Weights of a small transformer language model: biases, 1122M tokens.
Each number is 500 + 50 x the weight over its row's rms, rounded and kept within 0 to 999. Layers, rows and columns count from 0. Numbers have three digits each. The size before them is the row's rms in percent of the matrix's.

# layer 3 MLP down (transposed), 3072x768, rms 0.0183, rows 102-135, columns 96-191
106:479537503475541489507412469489450573503519488508499498504554402548388483495579524526484476506335486559630501535417626487573620510552496524485459397432541406451553442537449509536467502477431438492506488506520537478575487494483484456529412504638495555506482539457495528440519546419537479470
100:444477521474498502502553576407385391478477469427520495516487579514526607435499586408542541607534580514495510474521486469585454483435438563535498477426492453497442490542490445511395415455483437433525548503540515451504469471447347516507398584497539537526562454468552534499424507499545525408
101:508502559445492460548543590432526500532467396439502472505543438444475475548566611453519516449524431447583473511481573574549474386479532424542597453445591494509517541488578468514617496505537507529392534501464502429451461465462510514502508515506506545551500469471555598479442455580559540507
092:532552487418453502466538471478537555499508507484505485469385426460433459448475508415467523571575530498507485440449517495574563497452442508512512519495539542485557477595476539433524475430510489497489383440493458486488568584503548481498473461487550475464519541472514521555435557497473534504
108:516491451432461584394556486561579484557442566543547432502590459545424479496507487423519402562493463534552427433459371491512570482499451426436448559498394548500488597513516471386451450420534408567465583532466523454544503568517510555483546466562324483477509481434584487529499457405491533531
122:517569535508468526518463452459479485474492590482484479508491522499466448489474498475511542559442466564515426548499535552458446529495464484543587573478498498441520442515497601521500527469426477500487585587539507536469456514504592457470482490586491432539528524392495498479464457550529510532
101:442569523539525508408435567500607519572463542576487506536632463424510481564533530518625486601511437521374506464468472490527605405578419486526508521473452510460427512517385497457409463481503482483615466483494588556510452445453551497541506521566444440487534474494429485586564418544436494448
103:531475511428536463457524474534540471510525593532486480476520402451458510492527490485496380471623428510440506542532500495531498506540502454544469508522460440511514464526516541469453516509524461516539494496522549519520454500481569479445498490353533472456481533519524462466447445440583466471
098:628528530516453480532456426432470472504608535487567531488561413536462559547572479494522396486529491443446503471476526510531474585562416516602496515426425408510433503549477473561516564554461518513496479553534492469472455476521492559463429572620487452548576396576549440451476489542510486491
098:509526606494487464496414460497489519531546420507614495489426454557497406429477519486531490485462389422486460471373570550512631459602491505482514589525509438467447549444540464472517526609534483474485492503483514521442454508418484516525479474482481651499449496592407482510464521452397533479
102:525480478507510482511567482505518509527485459506530398540494460454534537491526449474481610451454467465461559429580419496483549572453456515547426584585511599452525491575540437478523437415457578535470472530561474546433489506471482619457461572492533357511469513497475542443509530439603488501
099:480502537501546475530507541499511483518523488469479508435471565535557473533507562547463549593446529554546527537446430470491487497577469506510441542516506427505407491433500424419521539562533401561528454492568418493506496431504502526459376493550453390448565519529509490441535526559411556451
081:615521457530407478519529525471447509412527478499471541480557550465417467480487531528470441466449467389459480433555450417522426527503432463531539470548503640577516494482404489482495508573431593507416501513443473545513492563551459501531630560539521451509364501507457454542505432500523553501
106:555427518498463450474491489444521532479461457494450583486466416550588406401416499491520507567407505521512618486507525515554459496441540513554476468528486448481531479467446530552483536441433478550417551412507573545464456574491498444550542510438492485519498437525419458503420546494508512523
101:553546504491470559500481464533445464468451461514456496537480478462526454530514535508496504448531540486476441503379375526512402481514565477406508480528454458496471518481493481570434419479427493402521463460502481553483515529476505514547513475441403523488521558468431447469452529448446402443
088:515544413540452540419530613498552511528589456483477446474502457533592540440532577526516449438430503476452457549500533493584406398526433546525526595463560463483506478458502584542547498469493470524450497558488621450534435499528567613477430401523503504551594461357477580578560482491521488521
087:492601484438477509523435548525574476435423561528532487399624382549510518594554479494474538519576481536403563524434525462498602480360502534524516478617525511475391555511570600585497559597464415564539482534584551558482501502475537467551497454512478454506487468541503469492524526534535468456
076:544526481485544516510584491487528447488508507499503493474252516505517549504731480485526499513488528499589480508517487486503559500485505511490534503510503533452512497510493511522491537594488419515444500513516517482491498535544525500468520537504449474490500533515482433537464489492574495523
134:401526466566546550559549516536529538407443523545475485420532533532515496513507523457448436435456567527499478442453389482498323486503533474527538473499491496495483465586537541498547414436467544497591538482449523542443477537503605511477498658491591517491576477462599500464409415419507569571
122:453432456433511490528469533504486488471557552396522533477414512532468518436487468577503483456665479569442558463456445477464475457441381464429520529529428516552505623491420508492525503490401537603479449533537562514554488455525488468566524509476520468465484449531525495452608485519480488461
069:483574566543474524587492499506531564507441486509529448453538500477413443550577454508444489542486563591526500500525463537455487442473456487400421483526526467486476476533450460501551441488377494534497522506534407407493454493469511465441480438515438425513534392530427428428548502486515499495
102:537507501450499498577546457447503505499510390531565459460614570510449562482489572474462476530501507444476502537509540475435551529544428454533425539506497561514466495462534449513474519539612565521474384514462546438471484485501481490518488440554500525340425476556477488440451419521522545518
104:500611506391474449558573592477420485351488442519543530512469579571503504447538468472454464494408517580407436403520454502550551543558488569428519479550432560505519493515539517528494440571529393596472455450524371521504463484518531546426431583562517529446440544449478535417406603531490483564
091:453443598493433576477528521563552497480469573513557565621549437480580451535432469456522408395442477460492527559524470623462494399441531438484576482553531518553514441571458478458504502535483524484577511524544404525486478529503532443514479463455512522459595580517575389433395438490482475446
102:360508434435544421550434470536568435455504564382464538512549459570411495533507534410414516508562498496586584469487396476511502496531465535548440460485468510441503545492574458506523531479485441517470462498481456444435531523537527366482383410445507495508519397550432534451460491568522473495
101:582457477416558529490447464423553420432508455422483585527421422494440488445438570584460510544481441561527481485454531515543477479461487526505516566511502507480549473522534511539422485478488518512506572456489513654474497435518446534492492416535468450486504489466542547455478415585426504495
095:491492533555412518486467577530437499503432429417477492487485467464454486543477526499535383447505465486500374458559411528405460577560504488530486453507619469588488559464417443424445448532381487584481558483589465599576540564514396504491485416481476480469440485589442451497511506536478457439
112:506502519448548464511451526480506567562535504532454537489457592440543516502521516539551535512600534407542497491517484445504499460502485533540520492482482582500624535537540526482529544517645491415452502600474531491538521488565608549458545545463521363441509448457470551459514596431477466512
103:441460593509486424547500476536441454505532571494505520478497588473470507479444495464486590467652480507542555505512493499463480499513495415510551507528579476440464535480603439531484437649558465488410525552444482508525544455499509480538408503534507539517471568593503430550528570502486475369
105:507444551454496452504551584483475506490555405490479521506456519420490555470492561517496449508585465445593535549431554525561420418483448556551479602514422536479435444441479494544469517409577486570404397594540500521452470522464534510397486553503435607510483545577556401443447610579495585581
117:384480536519436524502494531517559432424459526413450494549500389475404438401526561553570418556507486506478437527508554548549513531485487412565467357493473476468527452479440535423523482552507526530469461532458430545476539576472587446439431536516467430440535489442574449513526512388462471528
101:472472463524490519492484418469538377467509416477536526477563562418543375481516391447439454453466468525565399472453542566501523413450426455537490562549534576556506566495489466444560438510388386494510553562563534519497503549505486546559506472551477578499492524480444520541483610458477464446
104:502510465488432477477621485484447468481458481536496441473454541467472522555429375494441510542537552412450631435411554495424547610530505488497611549501549500536613492509496494485449499518462470481447414451420484529548515509484425467489482513531497471404492516488462451418481606502501514514
103:526563491455534473482488485478439483505533532475497477440569550501581439372492486463502568506561532457523440546493497495477489455439492564612426504606520495447496448560575455491554502560407580554484510485410552499526544579501501446471489557373415481544523502522506465541549444467515444443
# layer 3 MLP up, 3072x768, rms 0.0223, rows 103-136, columns 96-191
098:514411499503489480477492518509525492447570470521508594513449428527516551456507464485432500357556553491544509497447534578502582553409399494527541514494459574517524505526489502557495542489453495533479506530505424462569564484520529537473461523519477477476516481525582425471501505416504432440
101:555511496486549496478425517550543507493561435417445480417495487414568503491377462517570478526552508458472479507446554531528488504486532495560485426583549649538471535497511496496498485525469509576532578604593584496455571407475467483559483509466522599495449472467502398450540466453493471443
095:494387517510545442523581509538482480567562470520462492425577548471451552562465475516511462441530590434562526498510486494459513452507483535492514558473562488463477501467511479528477427466465387473426585529473567473469532422516546490478503508445470464499475478458522405462543470543562498493
105:541444491531404528441492602461520439478497516571525553433494456540430518542498508455530489452533448517580410525488478512414518411488378439411498537414481576482514554430491561499426573461582446436410576522550505463462528459469483521507463622470486485515533452476522451444554514472572540508
113:476387475447459525530521432486582519473455451592403470393537526460546491480488542529523546506492507519533428470627473535427570451474443522475532531426471490411505559484414440380494487514578477485419487521453474470566588575573531455571484484527499499457494478459630476515512495438560582561
099:556431516473465599464527565540388609493445504558487508496429492493570498573523536522566399548512506497494460435507513569445548554508495504547584440484487512580460617476476518448527531549467433499501465527492536534503553544490471485488463504495435500546527516571473420533516402539486456554
100:532419560570456564461498506565507439607517520553467477541524465453562552575455522445488458494618546530520467584505495562488537568448495480520503498459573448461510510470460501397543484449435446526414554574461561435491484491473483567463479519528504468476511569414456487443565521494508487550
098:520493515602546480525501504514480520463462588618435508423475468530430467458538511423591478487505509491527512508503476547550469467498524448469553545495506519518503491446501428407590544486543492493447527471556407470475560414467512494394512533544459475455519501442573420459583476529516497513
100:492622416572487517435477583441570544508451464532408530396523566447538504565502488416461449435495521527521638542570533630431422423561504482453631592451526519549508528505498550483403375538552490536481518491461456527464417586550482477535503461544461524565543545547597454420481427465505514560
101:487487447576411409534488425550510426567510484559560548425462521435475419552414471506526412589543535455613533662475528419557375415500568547507527506533595543495522558511486492456472619445383544513455470482515560518534440465507528526545491515493528494472497546464578416560565478573512439522
101:542469490608479494505414536455478496489396476446443458538533538511452480500523503637406464530500546536505466530410428572480497592558443499514433474567499449494387560503458407492533557540497529518527460416564517488595434477511502513532475475396447575475384483499450493512622542440469540457
088:464427474517533438516545537578548480599517510517448503487453385572523493492512491430406562428550462602515474516499528514509585456566450613520502491463570464419464521473487537437433515482547482509460512507557551470535511440439510479467357510527541662411577600516497476460480560434477485529
102:485514500472533451508420444537580515451571523502588480553539464449516453577362518374585509483611557508585444558581461611471533446524462519523473465559502409421508532474525525498552492338418448501444519478504481484515501451505496503455494555527520490561438461492472544503526435435530395441
102:474490410571545552473570642464517481633533413546448518494498557487473530458467440581552536442494444443527490463637486501486551582489496474481467462438627557479491495465580476523553408460490554513513511622472500502586458395450520483480487528529528426575560473584511491438503550433459562471
093:526489480489511491525511535542493507550592501453535569508479448526606568575494509431613531506555492471502539513411486569471423550523446447528458467462490492577515541465532586524413557474480463546460486505455543498487532500555497568518453490505479493489589493510466516408470564435514533493
092:481495476472469458497531525466487525449634480527480486413538467458420545476527498560455523441454550450592579473419386505430465484637418448512585499457513467514511558501363463544538574472524444454448540544575463446500462389550488520535405462505499491552491580492488489413505494483541517551
169:572488478512549459458555534468488520491542399528508477487405523398518600498572520471533517418539521462645550508539514485518547462594529507505541532576574466460486532618503515503481492496487427473476647511439517491603491487507580564469533634565431420425531487522522411535464428433629487446
112:524566400510499460414579560429491479526474460513475418495606491559511513491462523438528477513512527509540499496509508531526400526490448483542540588334571481420436548462504542503432479512441482529460562529566414531527551530506434436507553538562423514504605502476558467512527473550556458469
108:460483526449445493542580473536534492565499528452495544550502466489490478529449511586447469454524482599547475537449571508489481481572409530453627577497526432439317560462439517530607599468476466504406520475536524481546490504557512469460436504445519505595479442530516504513644458529558525485
084:437452463452445482511362524539498457481478511483487552519499293576480452498450652536496471475468422510462457520512440466504470541530430532565465546513520557564415534518481463509472604489506412454470521546507527556416481486439497515555497559451477607619502527503597511523463566432477509576
098:450531492466398525412555470450422565461530486402469451460482506349515548487403577438508510541513515478443498579381444469433500494472510545462531540493495552435608518520509453565455471400508508471517564411534489524552435429482558474468522503500423507505587514515545520549549498585543562520
104:491513521586420536458522502446513548451492460468499523547406501528436577570434621481417483552611549454491494487412539506543684476501503492468537438505575525583562526495525395423487470511480439557521453504573401363487445395475478501426541497444482527564612490511466472500511491506456518484
092:507556502476556450490587476543431497448494528489450468420511544544499564522506568509493523525466574400539533530492509556446504481351453454441506558557543589482378515526421512548507462448516517519434470483519445528491434491453511429433510541461475433543604564551475463431541471518450468431
101:477440478468457485509497543460444465547482471562415577521445555498517453503418479550438504539469517553500531548529453464499508538461401480552497472474579541498472479564493495491541479484416451478451581467534563527473475493572547503488441459465476538623431547606538455581432457458517509409
096:546466450578439431458498564579603599503530518429474439494554496523475522521506460550551498494504564516524488471461540654513512484461457587545560520441442465513452473493493518482435575506480584488346499470487534501451496528536533567506450544623459547498509565521575452498518463468508471493
096:568547526474468554462564468519576531468465499446475473458467399433588458500520500454544541464637451555521458428538502512440469425520433544460483499580479454558622600483529500547619563429414466425475404470442495506486473492525650499517453520504512452375531472457520526497516466484469522486
108:445494459492507485465420546462513485491476441532501514449541506453456562513425580487541403500537428497434457501466428534490447492493502556562538483546480398421445534421411440509476492512466450437527493492476392489487511548490512625550456466395506504462547444420519533469434498379545570472
102:553524467479474511548511514486462509543427457493527391458485495474508525486451585509461546542523442592588543539580446555512600487533441429563444522418458511448515511541435475492568519497421481512462534452606479483513572424503541621511433497512355640528573477530472409552495531544493491454
101:579530439544448527531494474533547465473396480465430387461469498566582566569450430472555528417500495528478488468402462599442473506468482520548460523563464447642457567467521514619458396449471542431576573440491544503484445536444633562481459456597479494553580512639649464518497516483560491447
111:441484456475505447479503510455524690498552456498568450640543492514497482602472541540532478481568497435557541513540508521432520476598482463487585490391535583512448483447513391436497483518509486507493514488512477501483488529539452587516453522504548487415475537544465461548458501464513485486
104:519538414480548602480482557573561561498444422427377539564490499440485504494482525483603517558524436527583497428444520520470480546509494502444519482507480505500512474567520642500601479490405455504426537452541392546465545479532574482469498515487444474554507583463455524396492438532544605468
100:573508508483505488492484414606524580500462510439523530492445528482460484536473499555492473517581481480541427467524521565494555522525482544507543516542545465454476515425483443496492459536457417496503589559527392530537458402474595534505577576487443616519458539519465493591618389529496500584
102:538477560506489418500430507530451452526473490538491453405517545489494507581555514572520494444487486556482529384545514594507585464453440503399527470500572515517513555575485514471469537578624498508504565451580511494529480548467448536468533503435521568425553476531467454449546456539503449491
114:563469534461509436519474451578478579518498435517450472504482470484510615567525488501578507481502499428468528437480509618440525565535404478538546480443556468636544470454446556571533507425494456513448533489435515486448510539553543518529414532486483611606582496525578460454469444455561493478